config = dict(
    n_layer=13,
    d_model=256,
    n_head=4,
    n_kv_head=4,
    head_dim=64,
    d_mlp=704,
    vocab_size=30233,
    activation='swiglu',
    norm='rmsnorm',
    norm_place='pre',
    norm_eps=1e-05,
    positions='rope',
    rope_base=10000.0,
    rope_fraction=1.0,
    qk_norm=False,
    attn_scale=0.125,
    bias='none',
    tie_embeddings=False,
    parallel_block=False,
    init='normal',
    init_std_qkv=0.0373,
    init_std_o=0.0373,
    init_std_up=0.0373,
    init_std_down=0.0,
    optimizer='adamw',
    lr=0.00144,
    beta1=0.9,
    beta2=0.98,
    weight_decay=0.38,
    lr_head=0.00894,
    warmup_steps=504,
    schedule='wsd',
    decay_fraction=0.729,
    decay_shape='pow',
    final_lr_fraction=0.05,
    batch_tokens=[65536, 131072, 262144],
    seq_len=512,
    doc_mask=True,
    train_tokens=429500000,
    steps=3365,
    dataset='wikipedia_en',
)
Each number is 128 + 32 x the weight over its row's rms, rounded and kept within 0 to 255. Layers, rows and columns count from 0. Numbers have three digits each. The size before them is the row's rms in percent of the matrix's.

# layer 5 attention key, 256x256, rms 0.0387, rows 126-127, columns 0-127
101:125105101162110179113136145161039111181092176119162116069083049163111082110117069137171085180102158140045193064155136187141162176089131128105084138113158147134141146143135152132122123133096120116142123105133141148106141076120179097118122154135064081160119054120109104135098106153098160084167143218184133115158184099115144121172054147114120117129162160050130140134142144094104122111123
085:124116107127141193182138070144035112073128140111103177157104194116132170107175086121151217132103172124131126150142128092122124146079133148097116121084131181101134116122145125085131136195094106154148093123100147161107158191156127095100102120061115104130153124122179148168128104189086167150169073141136099170078142117120153110163147125182129139110158119126186066135114139146158120125144
# layer 5 attention query, 256x256, rms 0.0384, rows 127, columns 0-127
088:170136099201136126128161165161101156093126150167120118066116116122120108123230157150133100111100087129063120163117155087135093110121207131126148160120087086088103184176132136077119160162166115183099129134118121182110164092100136099076127122088132120118107119144153129136099080086107137155123093117089078140177160092165146115151112073137091143167104138137144154071169114148117139109138
# layer 5 attention value, 256x256, rms 0.0391, rows 64-116, columns 0-127
091:153182121162156135119168122092082108117142141120080040139122134159153152149159077148105068154111146137122058141119093116108146068188094088140120141159153160116165076080119142168119169131106217152112079144150116180165087136115142138124190131137147095161127131133137112170079168087120069163091195142152127134107123060085130091120151148129138094099107154160203091057135087124137195135164
098:120119139102116125136129127127108091171117127047145183115144177134122077137181132122169164115152145178140143131146142159091114141145107175097152112148174191152137166123123174141148121153091125190084153119122103100091076075140171099108176154201106100116118138149114110147115112103181169112196121139111099105151135120183147171184086101165141150126159133139108120094149170125186109140089
097:158103130132124141141116157096047050154127105145113107020124104167136133117093135126130098180137108139131152170117137140155104131151117156149127151124134152137160103110095173127115172128129106123073097118143064134117074128128153165095144173125076101115134116150097113195193127162087171134125144140061093102065166125156105115199145120096135152135107080146147093083150113154091157096125
098:106127113147089092159150067088090149154143159133209142161148111049139124107131134146154135069124140107087103090145145140094105145109097115137079131109110116117106108157136105142149122073110084091147177146098097112149135089102082117134142105184130108071135095130132090139104121143057065094078180129147198113183117127104142163086124112133137184115102087130100032113156175126187140128105
092:188145150147126130149181188128117134139138153149129169142107139124138153126072140142104172190110120138176145129200237117135157181114099216129116126134142169141104070128137063185116161147064147132088151069137082122106072099149188153150145184134174131139130148135136099140092150147171188119116126149168103161130197100142139185130124119118163088128144104103120109093146085113155115102175
099:097153153123112148162153125135123165160111130105154152096108101147123028180089102078102135123084172134137151184171126110138091154093146129192094095171076108152060173103145096121120168087126091109179128155119130138118071130158112170122161125201081114133112167149132124132169122074114153078095125140194059170137138123146204108133125108140140145136135110094074196114137127118119074068151
088:123141161146152130176217016099196091132148110138147155115172122129157127151103190063112161117083199106115167142154103108121128136166138133179128110167129078177094072155109074108144104163061105105124128128149097182129137150072108136081128176156110114141132179194107143120116069143105112106072117114124096088195102144138176151106119070095122139129132106117121152130142095132172100053169
088:060099160158081130156152127127182120108132087127164087159105137134141116071176207132124148129090157105173085111166186108090119207056160115151158100172077133088153072118080172134130088126179102147191115137100084170053168182125135098140137122139113137156137145155100176086149144079090123168114116173161144090198105119141189115086156129088132168128142127081125134164175165116098137101164
088:156117098142095172153126123095157130094137101113059147155112102150117100145105125156137108155117115102110188176109144100154107071131084157134125140120071101141136175064147208106113187103134175103145103135137154130174157145117106228162197165106180142119123114143125164160138164170083129175081102162153141140095168152131141161088162139100113098137128133136118143140087087140086141216154
091:118136143166151179100124129028060132137138148080116172121120153174138104140123155102147119062140071136180094098139052126157118134135118126140131150113142139116088109144156177107104144121162101141102077170119121092115095130180175086137127159154148111136141098118110113186161055170080133134181134119144182115127120137092119132137126122166125166119143146113124089129149163127160197143062
093:116131159115079141121084181132163115148110143140163194126106134114125076091141109177111116140152084088139160131185163203115142151015098151136137125182128129147139168132112122190119053127137141090083133120110108135127130118133128129121107096093171213100118073103108095088125085102067148142132099150185125109185128176119081120128092160078118106113131082132150131161118103121133120136126
104:216135103142117123127188087163097108160152162070178170170131136168146166148189092146135112096182122152123109060086084137159116139143081156102132168090135135134073162121145163100143187144128181057141113108124154131166082070107129139153174158048092116123117114086132125152124137202116140150166125145196138144141185070168140172127142087133132113106164070142089104143143141147163158162093
095:119086174166133168172196135176138137086121150134111105157112145113127115138147096146123057142171112129109114130144173144089118136176122171105125164124139198102170157114076124157137184169141109139135145077124132118164154102142142145145081133057137086087135170113133073152100105131135129170117170167102155133061091098100124153114176151105171117110085137141158122112153126111126087177123
092:196131130079171134123170143168077164104124143171134141174054123149122108123099158145127126155119062143118067155106094150097152144185109195132113112122114199110131163111090114137106149168169082145157117181110138109135139133154143175140114089168171114111136135149133093105119098064083104122119118134113054161032101113097154119184122089155103147135110167126098133174134162123123115099122
098:172061184106124174137107177154121033108088098133132088120144079168139147162123135132127125142149118138158229152111089175149123120169138148166121113137139099131089164033121141112138126133155168109118061140177174171143084148109112139080167124112122138144136179130107175146131087105200114103132120128128129112131147123177128099147078120135081128150108083141113162159108097131081150036108
100:124101108130138105175095153148130147165140105096196162150120173126139142091154182139132167095141125097139123072129071184108106138109108156146193133072216127078161127196126125132161078110113073124153164138115114046147167101107103086116138053138170133135135134079126037155094126149109161154139124105142172133146129154115115151095153132158110166115117154162087129138139134113118119181102
094:159141113175097088166082118110094209128103101155132111091093126121129160142080137142155165111139102122086150140177178084098102072108098135101165095138099096107115134134141108158146166067115200111143200136110147076171138153170099151139133150177178099104132099104187156125134204102185094111116147114100205152138136136149150142093148157126116142175122163126127105077103160119115102181138
089:075098115130120180144137119154137147136090154133091111184126144138128127126139086109100138124123170108116133108136182134132123100167096039084072131124140143113139087120139140122121163161100131136114123151133114201153140185096101094172087099212162125137136074152124089086141088166171092156112208148041152154065160120087087078109107151166169109125143147107156123120122126115134127133145
087:139087135157160122151102125056147119144106143106165183104161148124105159157108099094159152149140111144137204131145089137089098107095157131106196143128175188127117109181092112071144108154088169153132131193127140140131154137218105111166132119160149078107112160134109178077207106127123106129119100106085181085138079195103143128156116146127114165140066143133108125139136124137134127046091
091:176161109117126077108122185145106173128078123130163068107138133086092170142135118157137093107218090160106082105149155073090122053104149135084148146154123068112121189101127143123133165132076173126098204218071180078198149142132131150162091095112144111075129083102146113120146201077137145140098149188124145151073089139102120140131114121115103113126142152122126093087112126113057114186096
096:123146055117139125142172152131118118122127095062130156126153125157163080066116063153118166141086130140132161146134209138129142090125152111142108122206120152181105156071064075158139170108119090168142172121129113142151081161123127113091060133132117115105126132150117144119138131033142160125137110148090117111091115110077181114122138111120182183149130053134172109100144110121098133176137
091:141151172205165066150115166113222123112123108113095196135101123080113144123121147123156163184070109133121128131156174155155081160121060169123132167086100127114134078174106110135155163077143162094133140094157107162149193108114123157137161158134107106136112096121161188151102144118151094092098085108167135135191134125170104105107156120069104145128073047101078093149086102132129123145163
094:097126097168139161121072130173132134104111124170072154123069125122102116129141105146171139167136082120156071132165153182140128139106103076116143103140063208148114144158143156152114118114133108185145158160140123156093158156221165135128123094147100093146120108102127140149128162065167159116192072130120184134040132128145154094177125134127184133152153154122153137132140161132191098132134
091:104153119104087099110146148157175164115103099115200181149115098074115104092156087135146123167194131080072138090113142164132136122071097121156139156108135111141128141139172108141132080101120113127102137054097115136137125108153134160079166087065114155093137099078163106096038206121104147151118068162160184116097174153157158178108096108138165098133130119119087154173146089133146143163100
094:111124127120113182096084147169142138087115126136124127076134105115110088132118119142165075063140049130058118118155131126123122089075066160051064135145121142169131089122202151142100094102129181131092175073090146090170101105195148132090149113084120110123128128068146051135045172086137117123148084173140189158076169111128136170127109125136158074127127147134127103095122130147149150162154
098:103130153141130134117164129122161151104158145126091085137193112165115123142077119151128096080069168115092150136140137091125172158154145089186119129177097089153142095125219093158099093112184114195124101080145099118089082117110116131083117178150076191132138172131119145105105153130165101141091191116117133101170080096105124118110125164123115110128086170127185155102141126146175067087158
089:183123128173137111149188186087101120131146122127109121175126155138131133103183125142151159148148122144099142125075132174147100096181104123104130105152190166086190124107062090156165108128097158167126142127173064134118154089101139165118156159177164128184123096112166096146102101156157094157174157127147156096175121089167131094149185064118077121148134103152112138100108116144098159119122
092:134076133084164156111149083149147085117108139139075134155169110132130175113077152131109090109096108146139167106143130097145169038097087154073081157132153125160133163074185125113101105138090122069070122121148135115177122136097125113195068121132121108119127175155105138070093092145125147111110107156145073149080124165115114193094081128120164062141107165150148099082147158152131131107134
094:125095109118195035099078094136110107139138110093138195088155113105156176067135153151105131125134106096115130082164136177176173132104166107103205134114176084153153079142106102135119078133116158123103125120146094126131101108123112072131064110083125086093122143103107093137131120133088146141087105116105155133163106160065079139173153159086126142125125043148172154135117143132165114122106
093:114111138146087145127060179125084111156149125125096148071141087189148115101082124147110101159129162142152213124120201055166148189087114122123098123141127043150074174088221106136107136102101164118148126103122143089151102126091141096171127159149139123122135146125130151167104130186125181153106169195096086201095112121144149140100118136150135078083121144091135179073092142139083093143146
093:087153176106118084122117186168216134126153180170056101137137149118102126159096134084139099153105156124163081174152116106083084191082149162156117125127099113102156067209099111137130160149088160115111158079124118125116122194139129175141120128078063145136131075160113132073158108073140142130107161137075057084124063150061111110143162161091147123099132148134146094093148115130137094143186
097:145109148109105078139063180201080103152120097150196174112076128159121146114127104135136114149153111188160123132127123199149140142174103187141218140100173134173097194134137066181148070099081148150168159119146170075172059094145112150142140085132144090116097131080128147144124124087102203103129150127081122102092133143151110116164079152121094105111088120127140174118152087139152032118079
086:137117108130125090108143102155115092141166039143120174179065129168132170067174171139093128121117149117165042116144114128162140098168100164106131111158068131135131144148110175172111104145118032106136123121107119176096109169096155156154112134072109123113125161108151196122118119107156113183097187148170105138168121136145135141123173098087175135146145139181181135096126187135095125141125
089:106178126177115118113198150121157136138127140089085115099132141110120071154202097187136121152113116153138091187125164113121117138160165091122160131166100100133136170099053117150071117158191106189140125078147152158052110114139169165094101133082095167126119165140181159139136190069216053170164148114134078125166117086155121125120138128125076135152145134134143162104122090132108099131162
095:154171123122124100121070169089201108132102119112103117073189118108109142146110101186163088164140108131081155147112117112132130109076135145141172157141089124137089202140098107143141107136140153127097140093142171108116098135126092104089100143096071161111106152086152206116196180094177119133148061121112127063120087139136126090152123133074085174141079107138154144122137110148083102109106
094:148161126159097071143129184134112129081149109106155094215093139136126144089133111206144194150200082115137128144049105169122119171113127189172228097167098136110110173120137141163139114132133142149178135163104141093112149138127104162126175137131137154147109146092170176157035133110113141138114086093186219103151143124132112129150128106091106145159152134115116121159114125128120130148137
089:107149122153147145111144115085135108142158138088152090135145137141183218105194174124097097161122125121099084094136152125112182085209115078165155120125203146080155129144096105168116157113169172171116094094118127118145077101073140101082144141101130106160132147154133099166077135136136100140121162069104056101127079095111122118149128195160122158075090115120147095174138145138129180142151
092:129171100143144121100159078066071142116156136144083061106138098170166156127091161128101117148112145132092081175129189089124150114134153138099114113144103138156082103064137070146115225127113202093078123122109110134115078106072158090099140227091098170106136153153121133158125159119093134141097134134139082139130170127137175153132188118064141122133123083125136077055120157120099152160150
099:078145193163097153155141110117105145154154180111105092094129122126138018127232097148147123082163162111160052107158162110120099167142118153142112140147072145121190128135164153134131169096167145173169154131109121129132114095171143117137165153129128119149132081132109082174165163111110141121155141150154091147155118081170154118144142181173127113120208117110092102133109135119202130155115
089:137225124139178085107099125144164101163101125070172205104085158131127109105147108100129130160073158131183100132159088125171127140127098194157137186128130157109061139179138145142105140124112125077098121112140170116141086110110135120149129109117064048128120171092163171151079148125080181117115072123137071108131111125118103153159049140114181121086084087091147176137152112130113106094126
093:113109131173096118120101089164154122123112062108102103112150149173098156110122073124147103109096127147133114142065201172189086063201135162133141159122183190145127107073111116122126139119156136177083119047128148163104106146115109174094136133123044114088120161073132154135119154125159086137174130097116129052155155132149081117157081129104088115134129099142176152145129059135137075117104
093:071155178116150126163148128131134144101119114159141087133147090106127101103094167129146083115138117118101106098163103095114121151137116121162143162115078129112146111163164166056154120100170112184128148121079123139140146190140110127099142076162124071127133117096111115143101220115040108124108096145071181076093074153068186117133105205142142099125097116127123143160182116118182114125136
099:094134128156214113140156093133157142135078137115157153176166152094113144136118204117083154166048130155096068129118062137119141126202135135169139150092153162089139179129132129082132139161099093080120118152157175130137172102128155109157106089140149091181120156136133113096100106180113161099125082107141113101124090144091100134124086136137168119138113166126119143200141105107119138101139
098:175099144095136174130099145142108105142137135140126090087113116078160166097090151149108105118150130127130174054167160108126142130103094169086118126106222083136142082125199123157115089096086160116077188136115131098203118112134112089176104155137124100105153125147097065158078119126190100107112178150102145155093124131137085159083108136154146058084050115142105040097112159123163150129112
092:122124137147114048175156079117198131162123119109121185159167190135120148119201151096144167130027180145154043148111196099123138151114138194165140132138072152167200152155111175134107127157137118080115140083141118164047166102142147086156099132098116136170126175141124197067163133144109149146147059065158038102224078136112138139128146153117153170104121151141163110131169115119141133088171
093:131132088156049136156153134085139108150154117097145234146137125153140099116192101150118135157159195107119180111114161143160127126141163140118196142167136072186122187172132105198120108139145092152194118061135120153131061067158115147125161195115125106152119182101126195125156139147168171194181104139123094129161115102156143118168162168135124135138166128125134159106147093129104113122103
079:108169089146113146126038142092122187075146086133105132149151120183118152084113111167126123106141124153100170120130142130143135132111101159060155151122164111101109130137083109122138148155147152054132134079150150097115132163105111084149156144134159173115132169060175122125131163156109141156101100165181098135180202142152135178127096144157097139137132086091158156080126113107090100223090
097:130081119091088132133065143125143102151116122111123158122134141126123137100130125172134111067135109136113182093138167128130150078057167170069127143116147112179151171103165142110137064119096101078114141119122148065165117121089102114130108134075120165097124113127094106104147097136150190159209101149141110130143144156140086173081156099089111083147156181156125147130105155136052095198058
091:119097116122130138142174155111122106119142074149123166131128129147137191165128094121116186167126077051082133120091146183117179057105093060132173105133128169101141143147102139128142099122140169195129099198123112184069210161123144126137097120145127173154138073137139132135139036148137112135104139087129160099147149131121092115156128102130104227128132138126135128183140177155132116058135
100:112139082165186057114077140126138175170153130096133170108107164206139076122173144105128135135074138126152031154152051125180103165170109163141105115095097142124101109163062137156156185104145158093161113111126143108145108089124132126140126122120098109183122120137139142175172124083153122108155144127162051134173103082145178097163172127116129174113129102114123152122132171111071111193140
093:184099142151167098104086153156126110114137207088168113199151127099141147050124224156157128081136121182128104101156150127121073178126170183142177136156114148145115099141138107079115112133134063089114115059125125079084064130105092140094154152128109096098128207135099110115097158097093130123181053096088112159179119134153125126084128121139088122153106126125112093112108135117134163138143
092:117126117167116089102171076141136139173137152132130116101118143143117115130130093094131100118139167153040164193113125110147124052158135142126088147148167147150113076044101089142142174088090190161135075102155120105135099140078059165109154188172085114106106101171106143129129093115135083080144156088132087101112153119160114103116108058139108146159099117135112176103122130134124102130091
096:221131126190125128157115152124093111147153128163139137185093127204130121120132136144123122159117127153193081097170123089143102156188130153122119117137084172120124134149149148169130106131181110072161112146114132096136089132099121168158183151178162120164122173093119188186165124150108169145105149158171117160113124093162115116118106176121157121094122120100121132108135093140096097158156
# layer 5 attention output (transposed), 256x256, rms 0.0401, rows 64-116, columns 0-127
086:119130163132100123156143129197131173055133091154137134144107083077116099104075087078147179131090095143113216149120127134095089186118065151089142133157122079110150105122164138180089085109172152054144116099135161142108107107156079175100158144153116178088172059117166089113070171172104155120109100075162206130172103137090120128117105112151119096057181084129176105137127113092137124147197
101:214141063147147112156103110091088143183151105090144096158098154131123137124165146178065103160143097160134081175167123173125106143087082163168124082120130159090185153137117081094096180079158154103121189189133116069145087168098175105140102120114150129129142105126118191164080115088156107109121122173147103147137137153117124115166230101104141178119104149117133150187138184104157107095101
095:110124098095123110154101101112156154135154079106166126123080096054169104211076073143146132135154112125175128150086180157158161136082109148107120138166155112174115124145094132148157172063143160036208139126166150168080120117128110129163141140048137092076182157100101090123054150056115105111113162124098126144118119120127120111097104088079093091107062149115110139142115121156152136128085
094:172201090121155107159133127142122106113162148103126170126122145135146132117168160191110081036171165134143072122163100049079174115145148126110119121134151173095127170196096120181122168146134126178102163118113139171158175119166125091113112167168180104109118139124163111165178102134130079185076139140120123122181162099090093174113132139098147147158105128177141124092136153086118130142130
094:103162102144170174158148161118105174143101108111116114121141121111148158132101115134138138156101136117163127085150124147070150134136145153197076164118089152115106101144118184128066060096109080175107147131158168095153053110117134108089136147176143125144172057144124089148142153124121125122193153111090073152105084094147102170137197138186140105190128138032170170144110141140167139085206
098:120093119109154207128173136216107139194135126098099153125088158176134129165065154105158058145144130156136144080173086121100135148125127180117095121144119181130153133173134145117112170112084134166139129146181156093120124176130109053097146163165158084177071131140083153179167137161085134085125147073106085123069115131145139170114118134116067106111100162137132143079152135139093164100071
090:099149090134148145136165153182090168099098150093126084099121166099103167097130153079110148101155171107149108106141089137122064134099115193127088164120057196132102119146114154089163152159111114191168088093083117162117133137117145120087114202167166114153114155172136125148183096100115123153098078191101095133119135082174165165107108161088154172119083056156143156150151105139135075148117
090:149089118148113157100147183149106095139100127147067161101119117139167105107166194134168064117101127137151078144161112099140134142110132082116069132135077138127103155119095126151148112128105060110147100104054117053154153167147110155180098118157123066165137134149112172072170143160165132117071081170168075139106096080150163109121137119113175129105115074142158111086094081103133089159106
089:094108202100136149136137132157131070140155148121122120106155095138191099162093135125109117135129131130098193080130179110097138139098154090125086132162177118076111120100133117168125130118103220134155154151057158204139138145151110095098172080148138186172142158148131102092125109136117128085156133145169064148106118132088113132089140069125090074148110063144144142111068162136099159108101
095:170142145138091091166083101168152162101131076162080085140106182077153190161078100136112102130137076150168105183129161163110129158175117114097179103143110100135128124142141045140170189099136157077140100090140124119119101109151145111181162135077154156078135149101079129151093107107146095141118171102129138122144110164081118163120123110125125122136186166176121146111105178132144160114152
094:137138118163121106102105116096069099137144103104135178130110124117152162106124102181157124164124143134126089092138116110158154102172165065136141082167129160145099142143144099183177062062163127178106141139131100145110114134121163079156059137146078088153164164059142149120118144147190106065176090158130062109070163140108135067103137120157175095150116162092168140091143144107078131112092
102:118161067135114090072076197147100200111145075089128114131134137070160152108175105120126153086144094112136169155126150123091124138083110104180099172137184101105114141103130141156131106091151153116060166103174153166195130122125127106119131092187184177128129104134189093114088166125123160137198141135100137103118101158059139120156201188152122149096165117132139112095069192110132140067120
096:067175093080168133123095142081129109150124182142150089149120148121168108157156065136116155145120127154109063119131093135101229130136107084137092153160146106108100155135109141184139111062206139135154117104121158135095095130125085164089141124133106100124161129148141056097121094158078119152195057130119124138146104208098147074111158111146156072109163123098150109113147140103134141128167
091:129132133100167143135030133131126144182095125095138162167124106118139169185135123101146137104161087164162088106113107142107132132153158154159152149167149176160099125108133168163134097057145135052102178093211145051138132126112123137141153145112127130078149083181109085090096093145169136121130133067125148173039108177104145122123058135140103086116129183071078118106109172127115138155138
099:159129161096086126112137174131060128129067133145085179111090114083108139149081137105171145188102099065143165105093177187142088159071078109101161148134168117091128088116107145075181145092137140139100125179174115167056097155105173118117107117132127131164163124117140113114079165160124175077164129134112110124114099160130153130112071110183054147108100159097133115159145129182089132098146
095:149188098185128123131114134092152058142104124113138130159082181154104208128188139190126135118138045089082064106110127094121137094134115115124141132140119155142085180121150076161178170145158076094108141148103120119161151113142168149179149106085134117126061140185179134120115085102138091158114128148120123123174136175111131133129126104112211140123160202134076150134135149094139104177146
091:136159193153130146147171088103104082122118191193128156149148151152104130117081149185102084141176140087104172101142143063100136094171162132073150129120155145100178104117099135158079107173087090166121117138073152136167140178095086091107156171095166140164121073223115172153149118121145096152120174150140130124209154069093086151170191113090102139167102082118118118182141165147123117148113
092:123113153107116122138151112097148143073113133129103087143161113130105121129138149062211132093153191135076073107200114143129093134164064104137148129107100093098151108148079099167086114121140094136095180107108115040108170174084133153125091087175077134151158160065090080175135102131075130125134105103149165117180154156127120135094151151096116096135113118114206034146085094123112091119181
084:100074131099129103165138138121117134139109104124180091151151236097098176135110183170157110103141144058123098135126117154101148108169135105123174150160128148129147153125071042123153132112103074147135131116102106067151123171158089064117081121138146111123112176126059121167105134062133102130123105106094141096187141160096115100149171143115183154168123119175064125154152165089113132098083
091:131154141155127103149142086120180087106166144146171188169135133168143134088134107096115088153119137134104119175098096057141139065209182131087102138120212119159216114125161135137110164123150098178112099110123153125164128166111061111134141121088145140075114125151095136107115103100104089156125130100148119141167133146087103123152179145126119110084100111107077095129179157085100131172148
094:169133092074063104160121129126113096205052130112113154188143121136115081129100073089138118166109105134121085116227130126143127154123156149110144129165062155101111166104142129114077157105092129152158144109158105196073113144099099137123127142116094063145097139155103130123108101117149081108109116084117202090154129090137125145128139159112104124104108085095182090168134105133078076111022
089:080134204167128157076146147151116075133135215110128107071111173125131125138125159180093148083122180074150177078073151110100134134126160095145073089125121176143156125106117185165135109167096137166128101138144132221112094120154086077105125165126156144146150127177161122102165139121107126093145140133114126139170123090138111112114136108083121159183096086169110162100069147145160109168121
097:137096180121104177156110094082089092165111120175108141164149141135101126118109097144119115169144137155185171152134150134120155170206139080123177072128061134138127167092127084155095107118080117086093148142117076097164096149113142114136183146115108105110171111158097151114108144118162151113067107163168200116125081120153128114138164089095118128171150114061119118121138140130122121119077
089:148083138129124134106162146093121086153150146069177200111101135163109164092142096169164100147147132092079135122112140119144152130113127113144107119122097169120083154165185104159144124141095123214064138139086104192218133057139145138122160131143173126171111145124180167098155129156159058128121156214116079139150140129114056164172121139101133152144131154102144082098137104119128096096122
091:115121134178123128118122102126137099119164138120172171088145135084067076097081079167153084199133149184124192119130130136111177141103139112106145082127150096141126145163199097155113151121114143149135191176144128202171082095149110120132151159052153164127108147072122088133106096156195156100127136138129152164150099100092077134159140078138074139116169143122124117137141132095134137058158
096:203113161069145113145186127137059160159135142158110106093119096090104051161097113123102152147053124217158174154141126156176125136095153181108135124093077117113117088198151175106148112158134173103132105117146113133058144135168120140107099151108105160144112155099127130155124103184146142137082073161134120129107162116186150142153122114203069091112135182104176107136178084139156122129132
093:113172133163111157122077149097080118132083099098115133165136082131136118148163161152164170100149113071096173127094159134093091133116057149158127107089132155124146122077136147118110127039127119067101141141084149165092110168085142153143138108112121160103168103139199135133083153131095114119144139114132173122169109138082106129126157131131220121078145109144139163194109106097189091198156
094:096153078121134095165139106112129129110142162103171116119157093063101143096169106079133148108074191191140133062136140173168108114125151139162145120112172115095130135161128119101123157125154183197140143171160114161189101123159163134137070169118078158107181113101116102140117088135167128119171097110114139182131141135097127103142127082165076106148093123094141110146152168169128089068128
095:136145081190065095109140174142113071108123117143179131173100101102095199108133107118091128149103070112127116133109114091151109133159145143073128114214146114175086209124111103139175145140160102155160107108114069160109135121124154150160112126092088111133132152120146143158111135127146099194119127161075167091172208123162144124155132135122193092162107132155135123151144114144173160152070
095:140075143124126170114158150083138138128139132167117137107143032144144103106142146135152083163160131154137141075172126148159117110103157174151093115122153097119112140144120150143081097153113114181151115115190146068170136139092151109121122097128113184207078092098111074170170136080140173118164184041118061147108110088153129130144157134186085086124118165101166140143133142149114103043123
093:032112087150143188124158064107171147106143161099125126073141147170141088089099162181180166130099170176131073144133096100133143140127113105155121188107063177175153092169137168132146112108149117111142072056128155066073130100170079137078116171128134089133136129138112098104174109118088103089120145121147115103097097063160151098059150169097157068130131097145103118103131159096089111151181
098:168114093131133206158094102062017105162134119126131167124085115128100199097138100248111128176170085071128138124079116133153147103140107129132137167158214161125117156105159183123106044115099120156062122131198119105157161101122168110136106113154116107157072117144155118132097155096099144121157128146098137136117142136137094113151122132126109121147082190044156153158195175146105164091076
090:139150089170130135158114110134123130153127168150094136170090091096125155155175091092094150121092057144158128133117119105172056142164137132095062150116156122149111118085150159150146096083127168077111087114071157064211159140084158194136144120124109132109148038171179172078118144208145108125126119175180119117103156114137177085126123122108164129109124130062166175095115119169187112171106
089:179116131060143093108182073117087108182162132204080118128112170146158073175116107074036124175114108177135151168147127132155134180139096162124102123092131090153139060113161170099087074076131141106134087124096143144019112161101072136083132097117115131123177111105108162120116136178143113126162079168135132124101150159156114091154149153116107111146180106194135126171134109119158113165109
093:149091129082092072093149097087132095207154109153157157123138171125134053137131120152088138177106092109123194154075141142194144107129152130112153112134133107173142131109135139114134121132122138112126072138150097162099115117123091106099064160083133116145118156142101180130113118098162112113106091146107166078137117088137142076171181124138087115099111128139080124169180134150089118109000
092:196135158121128139136102145147054085197111106101127163141117153185163145080194111198076097159151082074132170146069164068095139124168163125122071159155135130123110087064161170141144126121117129100064108156069114143169131155161169119172175106171163125113069124213184150052110164131113112153059152160154101138112087127078154167133129122156180110120145118079111129117134144130175150179131
086:192148153101106057100157180143148155072140136200162104135063073116137123138156103088081192126122086169096138146077114154066069173084104144104166124192100120156103144160142152171114113112174144074162115068163126096058082090146107221094144132075099148131152095135187123136105143128134167122119076081161175100123111148113133133148103157115100102061167173177126079153116096093150116182163
089:095133130134140105097143155204156154104144130122158142128107040135152085122100116086056141097122148138142180128157122100087124116110182191123084140169127130121119089120079201124105127157154149145207126096120185126117094127182116102135172219121127133147129083133104153093141161117126135176094123093150102169131148072142130132121179132139165127117090078136170128128104090172170181113094
098:094160133160134120078144095150115164117169124146095164134113126150149087102151124119120083146174148176125127139155103114092156193116116087136104096139143109109147176169115130152104145109153140116146173101113172125128070150131095107139167095155158131110118138092122171164147165091098155099108088144154096138113127151135139101092144137126122105141129064182175117097087174112126162128159
093:143103120111153140137107100141172167183203136100170070092086177081126158085120074137101163165119117125162175111070146158151113108153132158103081124155153142185135129155175150173103151192130151168128070119208116146167055042135138158104119124121117103115126115118144119154124125109142102084155123113097158107134124124125104126160101141121105157113149193112113181079132149149152135116128
096:186111136051129137124131066117068108154083189088122089096106158088127085138062100213131137139133093057092162165111183172141113144133049157092138114133150145119115072060161197088103119174117156106116088191144092210088152097098116157146096094066147087122094161084128130127090122150087068074149117216131159114145099162171102165133125145125155177110114149113196108159152087142149127098082
089:140133186117146203104168088103140099103129163125138186105102155095134142094125123166194132123140131138134083144061158107180136124098154083067130123146094154114133169176111103175108139157104135173124110123080117179144162096187102128173158154109148126156119165143122123141150048115169100146035087185141106153178096107135093155150064067090063107121097092148140118081119144133125113137142
099:107169137091127171169121130140150135120157161125166067127155164149094193131204108077120174085075153125074099096088119159126106110176136108131091123134123157118170132115118092109122105167109154161137085145108110101126108067149181159129131105178090161105179108179140156134152101145103119151145054130142152132123139219118152130141054120107154169178130129128108167089133124146122133159187
097:105187122187108062143140163123162137034106156172166155115125087090076146081187106136138139125140150123151121076135114125104140084126154145147185095115130094139127169179123124118105147131161087181153136122189129139187112105126135134120110159071131138151122075127171044148115111097131139139183150071133117163211143104129146130127131097189073128119147169116130117152143161136141086107222
094:109083059124144101130120132111111169179177131095143048100165203111131144134165155134115158149068158130108065116155079155181116119127124127155080165133100158168106145107097116102150050152145137101122097116073124056144100065150099146121082087179123094097184129163115183138171132110144168061131046160135121099076126123133177058068126168116184172152127080187137137095117149102136087122079
092:169105111149104106106142133100080169180105053185143104161110133098140154131133108124107119168142083111107148164140128145140085158102116106153124209142114133130067174142123126132133072047116125123119110100094159115140111162105149141096141094176138112147096132139188181170126161108068139104162100176100126095109143098122143116147165201132143101105157139136198145137140104104129134115070
078:127133166156123176070138098111132106140159142119104100074116115143125182081137118231130103114146099051122166120120133083170141116132116136115095117120146154101055102083152139196078096217102093166080148155137170136157157151157136068170109148144110118186087108068128149147170107165165073184187182144100131112167133123117044162165166130112175119158149106082152164126138113172155121102115
096:168151059188098077111077094114137081158105114126141154135120103139143129127172134185149113143075118134116110133156166130144157072100156111151126129102192104128120155112166112052184158096173157156149144190106117157177138169085179121176089127065131150143132143098144145109098105095142123107185117182144078142099150134115148060146183087152172110064124191080133155153162141140079103077052
089:153079180086094091152114164117139105093114101103117134169131111141135138174167113138162165112159101115122121154133143124119116112130130089125154095177104137156104112080172059153198138046122100053124167129076116087103126168098118148173087090107128124153159183126112163093077143152140138144075121132139152076130122143115178136139167156147144114109139104143134098116117133093114058134064
097:139120120184110184080090102164154112173173159164120078107077122128136124142087132114060134094139084155108168108131118096106093149109097093114100084146166148149157138064181155133111144171104146063178107066168192088061089134084069121128147135103128105129140073182147156101117125170149158104147125091124200080103154102111099125104147152064155124084162137173129176112064133101109153185073
093:142214105140166105072129139140087140193066147124159150138111171071144130127135180148075082092040136158185070122083146138150129116100177175122123186125127135140122140150042221085142138208146136127117132172144113163138140103152158127174146160106168117086038115158148114158143137083176074118119088171120075157098106117111153129175089087112170157145089160096087119170109147185179152165134
084:108115103085133107139101084147140114140114154072138104125123053121157062115076142126085143093148179109113202095176160161089114124119080173127119093128177143087153106112155165072116224174122159148160161143140126174090123164148113133097089178116139139140064119106118125134100135109074132101123150104127162142108177124112097134155142116053168159080093146117145102181115096160130148125075
102:131159151134179175125103142132095165182124072124111067129110130046165103153115101147111110101141117175180165107087104106153101114133161116156110181122161109126140107138098212215103037103102141067104129092194166112162143133090109144140110067171099103113062078149131090114104145111126174077156083078098126149077086132123160139102127122153072136106116095104137169077084144174109171123150